Weights of a small GPT-style language model, trained from scratch on English Wikipedia: 2 heads of 128, rotary positions.
Each number is 128 + 24 x the weight over its row's rms, rounded and kept within 0 to 255. Layers, rows and columns count from 0. Numbers have three digits each. The size before them is the row's rms in percent of the matrix's.

# up: layer 5 MLP up, 704x256, rms 0.157, rows 610-676, columns 64-127
# down: layer 5 MLP down (transposed), 704x256, rms 0.144, rows 610-676, columns 64-127
# gate: layer 5 MLP gate, 704x256, rms 0.151, rows 611-676, columns 64-127
up610 113:139132118172116096137115145130110146102156122115093151171128103142127165114107148102152173126149112130078141100088104139167130122116114167162119113138160129132114159156135122124161118156143158
down610 108:100149115103113139132083127145134163124151103133139134131090115153136150159115116141105110121094141118129099135116106156133100143125097111136143095114131158147173148132137088139137100128145149
gate611 100:136172119165172128154117135143115075141136158130137133127138138102091141168150117105096129144126157151097123180120160122163140150140115121097111096120135135130149140177129147137099153115131132
up611 095:123099113135110108092157135129113182160098139123126112115087138167117103136139131132164105118152102126123077086157139109114138096121126127145140134133145118097043086126176141125187143128145156
down611 096:108107124109135131135120145104097157142108126118129118130115136067078127176177139118109142166124128156140173179125147066106140125125129152129140130157181135107110124153107153164126099109104101
gate612 139:148110160135099127118109064120138136129125093128093113087136131135121074120117184080116107115153134139133129118110137131145188096095114114122125124106204106157149110100155101102184140115152159
up612 113:124104114139136185093110144119175152118132115128104133097119079086145105126077121102114128089132135136088122115150154136123102111128144130104119116158144098111091095099118136107190114115135134
down612 100:153133144129111139149128127119125164133089141130095131114163102135187127115118139156134080115106149093182138144155155127108110111153139145139194138123117081171172059103141087073159158126134119
gate613 097:140169172122111169096154159090097129117147114116121116145122099167137092130141134109099155166141164162113137132137186137146126147152149127112116117095175122108173150118106149103123097157146149
up613 096:157105126174154176141101144139133097151110163140131136157147098119086117137116120161130145102131140155147175154133151112136139187145116140112120155125130125125124148107109141106126132112117153
down613 107:156101152134138122148125132111169132138173127132128079147123103122095113130110092093156128175134141131130136145146173127094125160099128116120122127181115127150136146139128145099158073153116130
gate614 105:104150168145105115205102153101160140112108156098159083093132148118115130118145097140143154180127118178154113131143156135113130164101098120117163125179110124172151168113120154124142146139112168
up614 103:135127120063105135116121112173123130154161152160131079159128123107097151141136124156097088112153114111086132129141164116131165097126110140122086090159087115094124156114157118175137106120106089
down614 097:179112139138122123121131124107128157100147086125079113120134130131147135150129143127125150131105164097129128108133143129091142119129130126116135129132157135185122120127110095112136142135091146
gate615 094:117114125127172119165110092138096118127133088119163174140131102149108070118129096095141142124140119164097137106191149092127126118115113097128142100073155140125137143118128061105139145127093143
up615 093:114100115116121092137110119124086155174142080146151182150075159136128095164152098099076138073170154100135135128155178143175154108106114119127120077108140134167111122139099130120121135111089138
down615 092:109191137115153123112101169144174110100148150142126104131155104107110160148125093091145097160079107113147148121135163120141120165171103110131143150117120134081108124101136084157131140136126105
gate616 102:135143125165060111121114085157129125101151093133109091143101117129147131137124162120109156187138148180074149167165141152098117121154109152148139149118116121152139132111138125105118092106132134
up616 095:116129149125157107104146138094157155156118112085142115119135176121133120136136123122134126100142166089146133144126158161124101106107115136101099100168144138075165116111153090128141157147203171
down616 097:126136151128112116171119122130151148122114140164131103091143140112102148166147131130140127151167164104129150125177101164128158173179158179134098130093123099159113119099129125138142119159173124
gate617 106:136106136105124143098156110138091159142146101120147094126127095117139115135097072112116127158178138160116159134138167163141149139111121119139109158127156130116120122134161119096102180147159144
up617 107:101135145108138135102143145131107098119149065122173122136129120173114120132108138144147121125156122128159194098073113153137153116121141121130171135143142113120133095151121111138130115117165136
down617 103:124142117109123156162165140172138147138152150127118198116115127150167136141149134114114122100187184138095136154200114136135119119102170136153139123099120140124083154102152126081133126133129120
gate618 102:138101126116142161087174125107138123138138105147154132099125133100139115162126108095123128108151111118099154159110106101124142098148128096126126117148098133111122109084120126115159114123141137
up618 104:127123147134112163138161141125100152106178149124146161111115118100127118115130120134169089067119111153173116156142105132125068131164100129115122092138119129104082144125125136154144137133149142
down618 106:120142140103114125101125107134110145123129103155155126141167135119145171161110097189087128121145123137134167110125130136099115154168113118116109147157096123128170097141146113159146101110089141
gate619 100:131181129123147146155144151150079109108167095137128115118135162145097137135136130145154124128087134127109149112133108135159084116096144084152110111098115125158126175158091103147122163157119122
up619 103:137166119129153160115101107096100125156129130142081147127134118144130152129141086124144121122141132163115091136142164128121136099153105128135117098124124147133100120142181085090116136153163144
down619 098:124122147145133129091137137140171119111125103104114136086144097123133126115082141098107112127133109169164102114126134135119191079105168118109123135115105145115150137135122138075074146131136138
gate620 094:078185178106095150138162186133121122132083143117162109134143157151134104103127136080147136147150110129099151145094144134163131146138100088160173168163117129128123113131153097131143139156117144
up620 106:080111143171119144147076124109127114133142141128143131123166116098084124115073124108084129125120103167129132055161099127123157159153116154108125127133088140113165104085123091112102122147101158
down620 107:123142120092132115145117115121103123110200162101140132133099122145099116130133123168153112126101096120162120086132119085116138114082121106112112124147114097066156100144135135164145125095125142
gate621 097:132101132085151088133159144143153144149136092089132167104096156162115128127140151144134116098105123162142098119128113146112127139161113118129110159166125138099128169119106091143114108097132125
up621 097:068148170131155139080100147127132112125153176134117178120115111067110099133133106185118129125141153108133124101117098123097114163147084165141109168150083140188165124120169150107147139151150148
down621 099:139140146121107149110140148153155139076139119129145108130152110132127143108149094151119164142109136145133212103127128131131155130124169119137132126132153138101089139143183150139141136125164107
gate622 100:160101147150097155178127118122102172153131111091125128160130138152175101108131156131205133115090129123069136110128167132119168140169127153139122106156130148128128117114079123139176107118073129
up622 108:128166164113144094119150143132128121076129158130121089087165168122159129124113177127150125095128162093120111134126113135119098136165111116112129151134145115122124112091148112112090117130125089
down622 107:133178133136138113169124122149110120128119114089118124136087085119103101100158131099115148134124166139143151130099146108145140125119134152095102137116146113087134106144131107120092104161157063
gate623 099:131131126121123132105149130145125126101088129138119115146142167164123136172145121159148124120079115105137151129124091153136109135123165111133164144184142113098202126136127092090094102141116095
up623 092:123095161116166119138109119167126187163143161089102128144142136132121148122116149087094111135150124153152126113077121108120076123147161137170082086119133126166149105121122103112116158104125149
down623 092:146125132090118093123122092108112125108097173138141183112103141111167107120112085125109147141122164107130086086132126158174114159176140118139137121154090112134149138141091163113144128149156159
gate624 102:088038118163139128148094147128122123154117136086130123095122132153083124147121136148128080152132103135147115119122167076102118106129090134113129126177140156135140139132132129101143140102167131
up624 102:120118088148106146181092163124125136085147147137111133144099104120113098127160127105136104158114123109141140095119101124125093100145140136146117155116134121124116145116147113182116142132144160
down624 092:113152132113126104114143132100158121142148146110135161078149094145127124128119103119123148142118185135151139102141113147171146092104124129150156135094141102111126119134124120086138152119091119
gate625 104:087119093118151151113150174102124127104131110105148089103115131156126130132130100127127158107165110159097110106165146140105163135132101142146126121109135136156132151085111126166123091132135116
up625 112:142138152117163162146107154076079172118101124100096130118142124133123132158113140129122134134149156148102136071177064163115154114143114168102162158159114159137129123061090134125108106117103165
down625 106:144136116123162161101167136142096127113121133078104137171125140123137172140160124080133140132142135138107119108085131129135170064114136154138139132161122123102140159134135123163098155117113202
gate626 109:118108102107139142169090111142124111099110088095153103110139166114121125089119138167128101100119123180080092078105154169103117077137134125130115113127140164124104126099101115178085106101142120
up626 099:140132146129133110125139124104149139120178131123113116166129129103073102126095119143130097149171147102094144128148138174130107107105097138154154110142141109137146175141106110127160149117084097
down626 100:180153110136139142114134114099118168157129129121164157109123075148132118150171133163180142118158143135149140146130143101127085107097128094149122122149119111096116105112121091109100100124070104
gate627 104:156172100154118071164142126125097117143129127116118082133144111095127147139120126101137148157136127170160112133154132141089066138116132136103111144156144105144132145084128104120084113124101152
up627 095:156119173085114126187104103120130145143119126104108093142090144139129148070126121120128117144152183108098141128117137087121087107090125102134130131120145145112138143103110133098116121146125089
down627 098:133117156098079121132129084123148132108124180111129131168080168118139155112141127116114140151190086126121145095132138127147150107098098130146107117131130206116137104123108092188087140100150164
gate628 092:143156131139079149145136117085137155101131102106142134107141118097102123132137148099083154112153084141152106144122154109157119125110113093145145102111158157155166100133139100109141129147155095
up628 094:088109136071129157088145140119131139118112128125090147115098109123143118143126120121089146083114081151139123123144056135197133117132125130100125127127121167146159110126180124130146165165123122
down628 096:149109112145140127106163178118144145117076140131142110124145141134133153153127138096116081131057145136130117168165130097125120099124119118140133121141105135164161138110103118076112072120141122
gate629 101:119121126095128125126147130146117192122157129154140123125101130114129096115130119114126144135117057102126121068143160115098129100098093131140101172147145139143123141090120126160128127132137102
up629 095:135106141121136141178150124147150123123171137124092142136115115139165136166177135142127095081142134120114130123128132066083129166123173171109122111157187158145147104132133149175163157114130126
down629 095:153112138131115144101125099119147103100146116103132082122150112115128134095104144138090094160121131162137132144183112118142128144157138137136154134081146090112150090141124142155111105144125121
gate630 106:171119116078183083184111111129139112132104157139128141122120113130117144157135131135112181133078120139073168161137134133135163119120117142103129177166146151110131115127088161120104107125140134
up630 100:126164156112130142149148063167106122123134113107139149135177091111141085131132127097102155122141104099152142086096155150103114113136130115134138094096135108116120068140106127151109112148124143
down630 097:106127117151119146126150120131133107088168145120143085128081104127169145120083113130127152149139125130140116076108150140133128115130113106120112093161147117175163124138133102102148122091152132
gate631 100:157126157136103068106117137104135092118128107126125126125124151124104107143146133113125097166130144086159119144090136124174119085155103139127140134129115123110136155137167132127143132094102139
up631 105:122110103133121147140143176114107149108121160171144154149151084110136127124114115120143117126113154119159132149120136080069122154130116171139120162134119161118111125137128132178147105169128113
down631 102:111122146115104125086123104169169182168145126082157142128140163163113171135089175130130120118161120115093095146158113161096115133143151157133104098110107132137090119109104144156149158121153104
gate632 104:105139144102119133137123075112123109110111106162153116130098114124101171118135129174131159130126127096094138129117124096152100162143139158120103161138104115089110102113113054100119113128108169
up632 100:075121113154099112138158157122158149132162151139174097124127130132136093097096148120091126108128099148172110089141117157111086128088095084125144104157142121122148148165150143129152129139119120
down632 101:169074158145115167136094081137135182161127074101155134110136131124107128097131138124124118103134092102130137124174119117109119141172108121128131145139115134119135127131148136137112156141117080
gate633 096:115127158137097110096141141106124154143140128156135113132162116136085121130122130149134063113114107136145109079091130112142130108129135156115187157097117136122106093106137176107136121123102142
up633 101:140123118113150168181122121130080120117094140134122127162116128168113144160127119111125159175101100075154143119168123138106137146169147170127112118146128132141128151118126124126156090111150125
down633 108:173137136110065096121142153132132147115166135144165123093136078111110148102123137118130130115129129139166118104116127102170138122075113113145133125127105113128111132135125130118148116137163134
gate634 124:165131125141134131117083130129133083149120121137112087159121113116124120174104106064105170162106100146151166151132141135098138108112109145133145128097150120130111134105145128119119108124113122
up634 120:147146133095122119139166084101120136115109106122138155132134125138120113110175116140118135096136142171136126095119172116113127163168091183136110085107151088143125101135116134123110160151072156
down634 096:112125119101136108082128150120141145144123093110134126073103120100111131139119140126140127101145137134119107109137121125093121132120148127124087101147108164183129154146156088122136107171105145
gate635 103:144122132109155115147128121137081120150095088128082120135112129132139098156136114090155095145133102159169161142179105157117150097140136073102154086120140104150089124067075133114114120162121095
up635 098:122144107121182138119158125159084086110147108113152121159105106122143108106126092141141127098128144138115145147164113150138120138110123157122164126102139134116098117145090102082145080157107125
down635 095:134121168106135089129176169129115150151120106135114136106123113143098117148064167122079125137148157122155112114124157144076110122113093067134117127137079137135160161135156135104106112128129140
gate636 098:157098090143150156134171120119166137131119111117162100070126102121140101112109105147158149146188124089117150143139158138117143114122129111117122121099108109180130142147087137144108136133131109
up636 102:164160108123107113153136134135143102118160142133186167107090134087147125149103169113127116123093137119152122136133076141105129136139079055114148152090135121121147129096119134153127099120111110
down636 102:125123131134158139116093119112160182095117116105083101146083177128103165090153145126117159151110142132148122111134116126154127172146125129152169133124140157140092105142131121161128155123110123
gate637 104:118171086095128109146117093162124135142122101115150134158142144116090126095165128108123102140124127117129157109136124108166147126142106137138102136121175120087124137139106163149106144136160091
up637 102:131134084131169129082155106156111095120128102095125141134169096127104167161123129126121098141170124155155088165111200118145107094128148132131128121117135147146144104160143166147112171082152147
down637 109:113103143181091100100131131118146132126132147145136134139150112103171128097032104102124139141109130139149121138121132143146092122121165071157145191157130123153135100125114092121123126149093101
gate638 091:145111128114101142100157139131114161122133092128109118152131147119123160139147107085139079117121126152082129112159103122151168123160080146108109160114168094088169130102101166102145127129096121
up638 128:105122122111131116129130131180142172126141139143136137132117103133120128116135136099117080135144123138122118142141107094115128085124163157143132158134138136101152114086122096123133106131188130
down638 124:151146119133123139103090138176128131077127155159169147142095130115123122105141191116111105113174112137133120101127147110125114139127133150118155140130113121115151175123186106175123120162156123
gate639 097:124112099120109108102109142093162142121086125119130108138135162110125130142153122118146109147123117125101129132099145145076097146144119128113118124168144141136136131146051156154122125126132115
up639 093:136190124135097176122132108145124118080135150180139149114156145130087147109110129101132115106111101097111133099124123169165094115086130160151167166134123147116157126155140160115118131075148146
down639 099:105157142108112147092143156139110169081147147125116116117128116146099140163151123137140126166153093137098155086142113177108099102136123128111128109151116131082200164103118093107147136165158140
gate640 099:145160100123108169096125162166156091153123143101128120118125097120140134110142111128141158105121149147150146122121137137111126098147131100154161119139161158144136119148132090126105125138125082
up640 095:130103111107108101150134160144148168133180129114165115118136151143116090151138111118085119141158134147099132103119100111153139091095153133105115151145098096146089137123132154112151107151152131
down640 091:106092142119109142164151197095137147124138125122122105138118124137091121099174132165105089108145159143131131114127131128072139120149094142098179144121148127139174114165090141097126067108082083
gate641 099:144100125171176123155112107179115104123138117154113120113135110118100071150138120127175145101138131111176089130099113113113171122118130127129151120107119114099182129117116152182118117131162106
up641 106:076152126090154144121147149118129110119152116154133132128105119156113128126105121117122143101082146129123139133144163157107130123104135149143125160149124130100142118147154110143100104106087156
down641 110:114137131116143142123082088102113137114119147109128112150130140174188145079154118098092097161101133134129150149110105096114109144116118120142098140130084149131116126109117089123114143127101146
gate642 106:165151090154172140131137062176148093169094118097092156101117128136172080104129133155119144127145144123116144143062164118132131142124147143120186107124122153116142127124126110097151116112109131
up642 094:111131126161120087140104125107158115127142163144148126136168132098090116145126138117064093106135121154097102101147082133141139105161127148121106176156127127095131157148136131126106132107138129
down642 094:147120176111096151110139146142144132144126153115170093141106163132129132126132161166106096114161124112142171139128135176143159104081141154146090095121122121146136125145133128099135183135144138
gate643 097:170154170148103091151116135141138119131152143137112095134110128126115154150145145109184141152118115122168154108116158089083144143156133113118100094142131141144121171118118118092134136151111128
up643 097:130110074135183110124133124128110140098149135122123108112127111120128097112173122145112178108158156125141103114131087153124097162100103128121151180132088098139133125136137126171158099131136170
down643 095:151132123131153144136113087146147124130162177148145124197143116093119122123116103136130135150142157086168132088117165105144160145154141078149106125157177129137091132131119123088137089172080134
gate644 094:142138191119140126108086100127125119129119139200116163140074110123122148149127136134126131131114115152135162134126128135136148126168108105109115149139144149103119134115127168165153115106105077
up644 099:135131118144099119122099112117120150136132101128166095126133153126099104161122096123100107136127128175138128128159138129134102143134126125192113174103139113132072136144133122130127131152122152
down644 094:124137150119141130143146110161127145155140040163101146170090135154170104095125133130159083086127085122131149090116154164143171135151092156105131092147134095110151112111097127134118082133121119
gate645 098:153113149171127157137132125134131143079118113095136134103158148126102188165097103139130165108134129097128087151140108132111136120153144128114116132144141139131160075110108128118153117095173117
up645 098:067118117119110094145083122161156134106122121160130107101103107101128135116146121165144132120147152121124153088168119119159081178160118096162140097136170136147133154135131109117168159154141155
down645 100:148109160098120144110124162148095151109116112116153182132087132131111148123133154141076128110122095133120134146103119114065158079124097093127120107117116135110077112066116135122105187108141133
gate646 097:122139137130088142123139175115141162188115098105128134095111127147100083105068159094123149124166112140113168142182114108141187095103123115148122091101085153117123108085149082110132136090119176
up646 097:154081121117134151134124147093162135130162088064113195118126113145142168191128149134153096124139149131120132115089095114137120191164112178168114109147109176134112129129166072150126070140128121
down646 097:114144160135095098182148174123123170135112100119111101152102178143103139136132127116157148135097134179147122083077127134129141147114111142133142073106143156085134105109133128148149097114140162
gate647 102:128113124095111112096152123125126154104183159094149139112157131152116153125116132130126130129130129108174098146109151164130096134131138140091120149104137116146110144130155175154090131117131172
up647 113:124146149093123162151128109120166148148135131123122123107119109200141152130166157149116119116120095122121077155111159151135099100115111154119147125117136147156103171100142175146147157128118142
down647 085:123149138142139122157141115153111134159184143056101130101116090157120172154155099115128129133127133129135083174111105154131153122112113143100139124186146125167150129116155147104149129153109149
gate648 102:134142113101124136187128114124170137085148121121115107137071113150108104105113129105145120102092108140145140113133099091124116096126160165112131117117121073123107147108135115099129121153150139
up648 105:097143117152158102101135136124111131107109123155118118121115108127129099075149147115115110116122133114147115138125106153147098115142147119100153165127101134177131128166130080120147165105171109
down648 099:120094146154127151132101130160169148134137141125076103112069135134118108122150135128123111104153132137134164132143159132094125118113120133111181145123102134142125115109171148111104138154136097
gate649 096:130130111123130117083141142190126090130124109170129090095113051122135129190095142092129122143117079088146131112114105113131125174125117105120136131138146095152155119154131118133160129133133157
up649 098:152111113106143142079130124108139112172149159075150109106130105151099104123142134126160114155146171088113122160144129110151155124135135160141098170154149169143129156163144142116126125076112116
down649 103:128109119139139160120081134150126091130136177112145181116122154131120100080126184153133121108138128127135126119144116122126116129176140120141146175063107160129121145155156141090105131121142123
gate650 101:098166150139158112171120127125167127198143108116128136124152127142144168121130139117163137130143148111115125115137116104124134096138134141115119147130118129153155107133130156166138155131098147
up650 102:086083138101159135171098124115123097157110085071122108144124170126140111165099120081133120151113150126118111127132179164191103131142137131148059142131084114168094116159090124134093126085131139
down650 104:144124134157135138129114125147124148118128117127127106146123147173129108185160123118100107086145160114108135082120154131105118118164146120112115146137096105187187123135105130100131161137136171
gate651 092:114111129131125116113127122110157128153157110128177141140129146111142110172123094157061127125092134147119107122064150145107126153139170116100092114108142126123151150082153086121131085163156162
up651 082:126114156127182140098176111126123101104123168159099155099115151123086145145140129132158124123131140148169139161133122131132145134125129128177129109096113111143126106113099139124156127136120149
down651 091:136171123089149150094108132114108102111146123109127102132136113129108131082105133126136134150179143143161119141127129099114124074147123144116143169143125170116136118117134101170148117109101143
gate652 106:162140151195111119101077120139172119131101119160149105143110120130121129137139125138176094123129168119119143117143121174159130124124106124104114163108099089137120144163055163116155105123101095
up652 107:084109155134137154159138152093107160129130150059157139118160154100099142152146156129126151136146101148101096107116125136141121137112125132086095097097141153112148098143132118113136113105123100
down652 105:148110170141158146160059108119124090152117116143092109142156157114125144132153126133105099147110111167125149136117076165125143115145132137108171129102141074106138139173125127111140144125109114
gate653 108:152115143147184135131142114095117109176117148092113122130148119130145107129131149121106115144109110129144133126137122153122152110109161100119119132116114154121121137078112127128098120124151102
up653 100:111188144165127119101105121128118110122105139130124130119156129139107131117140158129128113110168159121135159178103150108156140084091158152136121071170074115120110109145145135149114136129130126
down653 095:108107131136112121100134115171133144130129170070103166113131102145109112150123199108182119131118156122134139058089129154113094098094134124135077139094113109104124117132111136148164115143138113
gate654 100:159117099112098137141120123099132138117165133152126107141122190116094130133114132151154153099121144143148181134145125124128124131111127167140102127170140133125101099121112135163154114148155119
up654 115:099090125174130097095155133108160080093086161113120136153125130111082155103185109121105113122168143155136127061107134150133094142172136145143101118117163139103127156122137153115111094142118127
down654 103:120148126106124126112170135113135116143109133099116131120110128106129092167135133109118149101157115100102081176071119127124146146129193152114118135110156126134116162101108137108132137116119120
gate655 091:166119139094112133130156094187155139145098166174076111147087167145142124114088131128090141139120177140168103151137134116136136148103136121177138130150133128155132135104098143152138099112100129
up655 091:149097143130101135113090115154141143128106161157118109134159132122120109149131144120102125099160125148151119167095104149158148120115116153159119115149110130141159141125135121161153139104167145
down655 094:107156130126132097128142178115123131135135100126134169117137106089161121149108120141181104098101104097123144126166166142130140117178143135081167127095133134103118099116123111134142138160104113
gate656 099:119126130139090155148146121145130129125172159106162086147113107111132092105122172126118113115125134140125124116120138114140146104083163135141139173144090148153093113113131107129105109123123131
up656 095:117131145112164109134161143151123114088080141118100146078116171141121115133168140080125142109148128056127138116165124174183148127121106113116140179078125138168097151150158116179133163105127092
down656 095:131146122106113145118115139149124131091143123210121133089085140109126109119149155143071152136177147146060132113139120128103151162126126144121103110142110126161092127138134178151150167128116101
gate657 097:168097099110122119127164114118133124138121131142089165120197123114148139128086142155140125145156106104147125102127168125154101063137111121121093127140182153135108089121115142107160069110145095
up657 096:120173122071106147120143170152098158161143142116066164111152116088101112147145170129119139137157130098100128095134114105124112113135182112094152137131101112116140125113169123139152114162153111
down657 102:080180139128153169128116123119129154110111160145109119124137121158110126122153141112123098141101167135110132152144145107144110172147123162111146146147100096153138086162166109097110152150150176
gate658 101:112117132127121136114140115152125110137123071102157116132167129161161132168135134106113133138141173152141160125114119135172183147151130128122129120099178119126120124104145124151131119175112134
up658 087:150111143128140174137140106159139117128160123124161094128131122089159108159136137160128134106149137124137153116114122121129138105083124139063092137095105117142134095150126125146126083077097098
down658 096:134108152130140094133153141109140129128112098099073109160137148152119136114156101171112198134148115078119167117107137126182166121158092106123146103114114177134112142135121112121125104148123173
gate659 104:141083167119084147132140111183089122162133083109114140104107124119148143134149098121152123107122142145133160131137088168075162177153129171159160109124128120126166103107156125159125124100113176
up659 099:110107105165136130165127133110106094139178175129139149130126122123125136207131157139104138130113153090097109127131105137122154115091134144107129133121133106109138112153132121164131117151142106
down659 101:140135123138170114137115169089167163097149167098084120114147154144110123148125148151108150137101109135120150137073150131156101124122102115140194163176141156106122129080151104089128115148101162
gate660 101:104107142154119118151111134178128179134111157169126123112142133127113161126091139119147188103168113077095111123082146120134126169141123120122144141146117123153126105139140138121112112122161138
up660 099:114167140133111154093114134123109123110158162132172128087097136077145148132139091096129115139156143175164167113129133158124122138139151130138167123150141120106131074092150105095135139127115122
down660 100:142097141138152127087128113092086099149158113081105154116130138166150079138156106114178113121121133105090129164131088162095096117105117095115127132104114101166158123160088126177103150101128163
gate661 095:132140109102146111125102081137103104172146081138136096145101128194113154120135152122127154136119165100177097127105160150115131114173171128141120148126127156074142144158118134131115076142134127
up661 098:147138100154085144144144162114150151093131126121134141120135099118130132124106099142173123135136141104139139129132127107130141171110122102130136132149131141171123106093139106106162131075122139
down661 096:147143105164097157090153086197122106117152096120131172114153109120118156130133130168157099154124134101166116138127129133143140162126148113099120149121109105123122130076133112080133128114133097
gate662 093:171117138110149107159155136101136122160183050095128133117134113103133080126183178143149170131132175098148113134170146112136162150083123103133136156114151196131112150162118122152098136123132128
up662 108:109138096151109121130134141132131110135142117187110139154134117097135141114110109123154114121119107127113141104190114133130103126105126108120132134113087097121123112185164129125097134138130128
down662 114:109131094106066096136152129167140159081160151171112134110145156084200152127096147141101105110089138111145145162125117127131102110158121151134189136108077125143120142140157126105129128126094119
gate663 111:114125171145171120140145124138087111121110142121131110108162125117076139084150118163128131126143147127108120093141129109174125128129143152153136128114122113128087155098083178160152129099123147
up663 117:122136122137125123169154130153133130127154168131114128163093124088133142147111086138146113180138106124140176122151174141131141151110164154114128117095083090129109158124113103146213142124144116
down663 103:135149155177090148167126140157088147127156156128118125128126142101158153091150066175155156107111095161141171132136147159172136120065124182110122132137129109129161097123117125130135090132125115
gate664 101:119145146108153084123143130118133160126141093135116102154122110153130118164124123103101141154122168124171120111138133129116110111142129156129160120128144144131165116143136080117155168138143131
up664 094:101081131131126115118114136082138125162155132147128152112117083138136117127150121150126120140135118149115113144109124168165135144160114123127148115149142130141151119159147129139157125177162155
down664 094:138185102127127163123090111147099138117104167074137125093133122085111158115092159126108150111127166104092110113164169127101121152107137125108124144127120086096130143122141157163109128129160145
gate665 093:153120135161111107094150125158114138157136126148113124117109082130100129118176131104132152139101103128113065137094120076103141170158091121124133084133147136138169133104120158117139102121082148
up665 112:143116122152136123118180118147085127092146134126100109112088127106128134106134124131173141129128111149109126132140111137136111084177143101145086183126121140166120118105156144100123110116180139
down665 116:125178138125128142127142169105130132102156127106130128139097070139149134155143196096115153152158136113089119123110096129153138130114075164113138134111107138145131138132158095175078133140148129
gate666 102:138142124122126129119109111118162128131120169107136138138118143153132126170141140151136132120115110111098114138129072142139118108133111130101150123152099121111094129132133139157137112154090158
up666 104:117111126114126129126124104138093120145119102125169153120069149102151122164104145119121158102150134126081151098179124112145137164133112123124135087134113133121162157134064101135126127129122168
down666 094:158168129152132116150123117119142120118145142173129170068119138119147140158162148075157125106186150101133150087216095122097124166130137150132082133146116106162139146145147088117178140126175099
gate667 112:140143159145141107170183154111153153119148118112135157142126152155149114137096160141128099081124176136158152091137129102121173133110122152117132133144147157139137092095137131132099162136140126
up667 104:129160116166109169113154147119110125143143104099136119172133091097109113115131128131069132115148128106148113089161136127115140133130165130109111145119187156108154130119146144083137132118146142
down667 094:166131154132108077117161116136106150135065143140114099136099112119108158127113123123134113209165113127127079167146126162121115126139148157089156126126146158180103194114137159117148121109104131
gate668 099:150162126123101133116138159136116160095124130142114099132122122155161143119143071120076128177137178098157117106172133135100109088149097145154119148154073127144139085134190137119137158147141104
up668 093:161070135175150163166157126151115109085137141146106144064137125126110118102140159155170147132096127144095162114104171128143162125090156133128107135128143098123119115134119165143092139145140073
down668 098:134146138105154096130138128102127155128154124127117163106151084104130138136075117111118141161105100132126100144130117119139132151145115137119123141133125178144166136129090094097115108100141181
gate669 109:145110120125128117118136094096139115130135106152168110116129127076108117049123135108197138133139110132157179104125154120129124124143179147144146154152146125152073110127098143132113170143114121
up669 110:116154127122132117088089130134139136119107115109145122093102119130126126117132141155074135141113160108102151133124146099107133132124127086129137149154114153168091138046124118088110117118140130
down669 094:122117123094137106165137165085094158086116140120106109101165117116125100123146134099129098157111129143156122117089122149163136091109125154063093155085101104089172101114097140167158098140120096
gate670 095:150106131161142114133155113118127201121123142123117178118152129119153102146158136122135112132159123113170123113127114121105129079114137164125137126098168140147114130101161153080101138141151104
up670 093:116175141181140112089068130106112104118085109133110134141125121083079122108109137127136120142112106100133096134110132144192139114171160115106115125097123123140112157131116164163132097110122118
down670 098:089127126141173147115094083178113136157126104118127139142178153102116151129100133112118107122161128099074104138111142091113114108084139130157140122153141135176115127086121141120160129165148120
gate671 109:157109166131135095145071126082158180140073108103147131145141143114139088107126072106118190099101091153116100167135109145106115123111142102119115201126112124084126112121131121135125132099143120
up671 105:144130175115150118147148102094159129105132148162124095146112129122143094141138146098148145130112096156121168108154131092120135138129137112102136086129098127151089149131102139091124115170124132
down671 104:137159151113100149116133117122130079145136143153154101090080117108151114087146149141153091133106116126142141114112124128154142115060119117124130108128124114126127093134122148107154127124188080
gate672 095:153094123098142090117128103125107142148144132139119095128134124149095112166083110089128098116126135162086104161128124160178116135116111131139103153132095116116167120108089141131164108140101155
up672 092:086127118125103140129125150125156119155135151145039117113145110110106085116143079137133117123174100120120100132107086144099139131120108115115149131115140071159137126118167089108102110181149146
down672 099:148142131147115123117075093172136099128138078148112115134157191128135132147122111136066166149135109164092093131116145142127107112135156133132129140125081160111184140144143175141145114089156134
gate673 101:141152139157156129125094167118089078104122125104098141132153156152119119124095151168131140128105113122098135158128125140133103128199119107125115107111175142095170137111134095112173116131141136
up673 098:150120128114138124169115178119111104122083118065136137146098142155179126074127132132172124117120137133103153127084162120107122120118161102148136144130142111130136114142111130125137135106095138
down673 100:109120139124145153125100123120080126151109111114092104122081149106121131101109121130091116093122136136113117149102133099098102146123106132155098125127130107131119135094138133084116107133128139
gate674 100:152165169132120156146116117136161120126103182150132132147123121126189082095158138156134122124122138081151104131129115119136183117138115122120149075094104143097091140164127142135123124136116130
up674 093:132120117115127126125106148121149108084117131065103106179161153130132120095137149128125131141140118121126128138172120123110127175140128114160118176122150143094104127179147133120156146121097108
down674 108:110103109097164122068118130095127138134116086097159091117127107117136135126095136147133141131144122117164151102087100160084144154136148145132109150131137159085119152103101125130114082112116100
gate675 103:111118082137138149107099118151107141128122089150161128130117143161097127114096147113115159109090137102118145082181129136152133097086145109132123099126110162111121130136128144103168055126117163
up675 082:119108127117114170120101097167144117154153120100135144150123114131127125112128135123117085107117140126149097142138130136163073092105207119147114169153144137139129075103142119113158092086084182
down675 098:114170146160151139166135141188126095160141131122107133113118131130135143140170105123126113127156102160134175151109103103129126137132112159161139096146142141173153107112128075168127137081136124
gate676 096:121106166153133130097171118133162145128140150140103138084138132089137075173091152112121161123129132132112132131127110148127161105106135116096132112155129140086115121108111153161133084129148143
up676 096:158158123135119105176125095150103150121169117152124115128112115156133145144154140099114125172149090139121116107127126150098140130152117130111106136149145127196143117119086146151132087150144127
down676 100:138171131141070108106128129097096114107111111114134147132128136150093109154153118145124120149096132126179156176155131146148123091136071142121122084147139117154154142129128125117111154197131120